config = dict(
    n_kv_head=3,
    rope_fraction=0.5,
    attn_scale=0.177,
    tie_embeddings=True,
    lr_head=0.0093,
)
Each number is 128 + 32 x the weight over its row's rms, rounded and kept within 0 to 255. Layers, rows and columns count from 0. Numbers have three digits each. The size before them is the row's rms in percent of the matrix's.

# up: layer 6 MLP up, 768x96, rms 0.258, rows 275-288, columns 0-95
# down: layer 6 MLP down (transposed), 768x96, rms 0.0629, rows 275-288, columns 0-95
up275 100:092129131156130167162136136118133157161177098127197119167161116175054116137147112173113099128136148159154077199154130116114132068110121224178157086153105096167156136080110157150109124157094163073133107177150140142105130163130130129143136125119117168157114154189057106138171150079139148103
down275 095:128086097163100118129186159159154155115110184098099098169117147167136067105188143088141073120082164083101154171099150127128074135152149115095127208149096118112135100133120135069131096141171114172089149122165127171176152132110147158142119194126184117129081136091132154071059136116149122126
up276 095:137172135094150134086115144138124151100134122115086129180145181090142194113153166121113079128124116149086138134106142117124116151094085065068136170100129159169109155086100119149098144156161153172182097153124152075120108150108069111171067075153179126146159150232112099176143157112156124139
down276 098:145153132168078132077188082110119076094100099101115097112125133118114065121092157174145113117122097131129082135107120145130139160090079072164182156113143161149077194138145126158175152103132088164105179142151178089170073087151132127147128120127111122134058147094092105064141123081131179161
up277 083:125091129108085142130165115108091131132102176119087103150162207108140127089152143120133139121117115196183114122205114181129195099181170078072082121120128110143123107111149097132105114154086147082146109190116072128155148144074108158167163073123107150138094123176133082153117151134188101134
down277 098:136137151104160128143115157158177203144107157152139115128098089071132076118160116144136141134136055040096125098116176139120173186103084132163132141197113160099154117160112141150100134109105098172072128085104170089086150093160185128168120138141086147134162091144075142097151115144122172167
up278 095:156113129114143120110110105135148147112111113178159110125135171128149122120203136058177153191101116104114153102111198132161184153212148094096105104188152066083133137152074134116163102156073091156152114099154095146112112161139159181175185133143105133100166101122155186100100157125131129131
down278 111:135115100108099089116177133074167127111110140111142135172044125139108180156129165151107092085134148078141107137144151086075112107095110095146100085155186129135140087085169160183141090109158143132113167186090150102161167118115083131101150117198152094211166146130120075173117129160140101126
up279 090:139126093177174107111143104166115148118067093142107087118104158123127085116143164118113093103129123148160094171177193106153225117118087180148055126134148128133151086167117145148171056138153132100117115136139133159190086141138154082121074086161093151173178101083125096157157131121127157117
down279 075:146083109155085044151200170143132140155144134098119118082111119119109166070146145159138143144077132162119119131193111152135121167114078181092141116142146088131182145081068140175179120131160069157121072129175139107198107148108105108112153163092151140128149110148126121156099119104050106132
up280 116:124117079117094068176111093111104156081185118104147104148123128084136102078091087166065124128144148161136159103127194113113150101115166194164096090122166140096080110134144174143177154140166119148166157100133079139102146085091167161124052062141150091120113152161163107139136138151094114085
down280 120:161105150120155171136046080121117125124132129188137168067096140100137133165103167164153187144085093196168168101130178175104132124152150125151116161136140098097125170165124170128163133101167152157093175140084137165145106094123105138132096061159146125151149179170173077117123177152165167142
up281 087:060170124089131129142116097129114124101083122172148136102094124142099224104109112117133116121121167144129136151133101148107153145199160104166109144159137135229115158132102109143130151169078109146155170076134156147119157051080121122107124134079200099115163079092086096143171138111147119085
down281 098:162104152136112160158106105185090115122115109062154102129114112143144074097154152194130132122088140122098108163141116107124159106109101189201122105139111113087136093145089117083123100072154090210173147193156132066122149117144141148143066085132080115169167123122123157165140139164191150099
up282 099:150081148101125133133096074143125100137122099075098113140041124125063171143110135054167101104121115182188146141158085135124151126137134116085074112143136113158114151139086101170188127117103128131089124133144150133131169130238130128138160194076155128131168138079133137157159174115097142109
down282 085:076174176176079094182147141180143173139062157109109177112112182117165159142123108180153098151142171123070159112121102086162088100159098119114176164122137181153113098128120111138155153093139169146170154097187113064110089148078124143154154149135097087134089083150135141108148135164148096110
up283 111:161152115098121110161088135166119135138207046119173125124134131123098123132130090083109121106123170096206119100080156116098097103165168139109105057096146103152115132101113169082091145134130121132083167134151182085190134095169123125163054127102124091111121165064162113158116137149112148073
down283 115:143109146142083098101175076153105138162163116147097140156182126117103157165128107116148100152105113195133147040074128177115150149057181070106120107130123097149137161138093092065141111089115134157080217148150122131113119123122163113136121083120117099137160159096174155083126115106155161188
up284 107:187129116109177128126129134063102147095139136100107133128140117156104162136126093122106187117139165174142099167044073110089126146127119172179093118112120107163086116131137092148097149133126000140217118161121095139114122139123093162096096148158109150122104128073112102149149146097133157156
down284 084:107129114216145122154108093128141154132077141096110175172119093077177062130114141108072105114140152058095112162135112121149117130104122083108101156120171114138149138187121124115113155181114141039091161154105163164174149172125119149149144149122132110137035131160140127176123113097096072116
up285 096:145060147157215196092137160155157192156118164133131110125157132128133190139149125141124122126118082137090137124126129138148165095086102092084117129133135213195112188131130135128143175137119143091127137217159110111205175068090153123138108128147122094162092101090140109137129120114138116121
down285 102:148101153190086113159094130091123168114136079141121154137110151115098152147096125126080137122148183120117086142165109185103142125183101188132101075174130056111143146165150089161067115070116132084116101120126144120154054193116141201159109087159143090112135143149108086133123108189122106154
up286 102:045161165158074110025155147149119148154129189122144132137030110127046107092122145149131108111160153148147117091158120087134172141109155148136118132149111147138128137134093072105078132114124080156158118087119148193088167148121175118133139082132128095180130126142116097128079099123133114158
down286 109:158137122084092163152111151147172093136102141090195121133150114121111114173100146092140091112076106109134110121149074119124082125087092216111147089127140123183150124123175150174151092154089106117155105105046090169107057153119132122147161157151093080141074064138156095115153166131091114160
up287 071:123201059100152115121129134168114100084103123073076101080084143173114144101145122149139131129101162133067125135087133151136190176120164146109090131076136133145141110114084088138073110184080131169121166109175113178105046122168095162125107133108113140089147078132099109158173127116130084100
down287 050:177142105141080113142112095146145110137132174078117118143155126140162111228145104117147071110179155115167128123148132162110091114141079123093122166182147115098090115123150107090142097119176073198071119146207173091131127147144150073109118145057157101131114147119147172090083095093116132107
up288 099:160150143123140085138066154167075148103152134142134102124107080196085146151117165139074119103128129119095109123194170164133186137134107178146115105081176171184118159183187175102094100163099101125153140121139120048144161118112146130154141110158067115191124112143187126146159126095110113142
down288 109:155127103144119110079148184161171149113078142095120133127173078110158082149138107075130142188177127157133127170078120125110185170155134152131112186095102156096098092121109093164184087132131114059095123084111159209119130117092131096090147117053140155162079122143104116115100178121116133096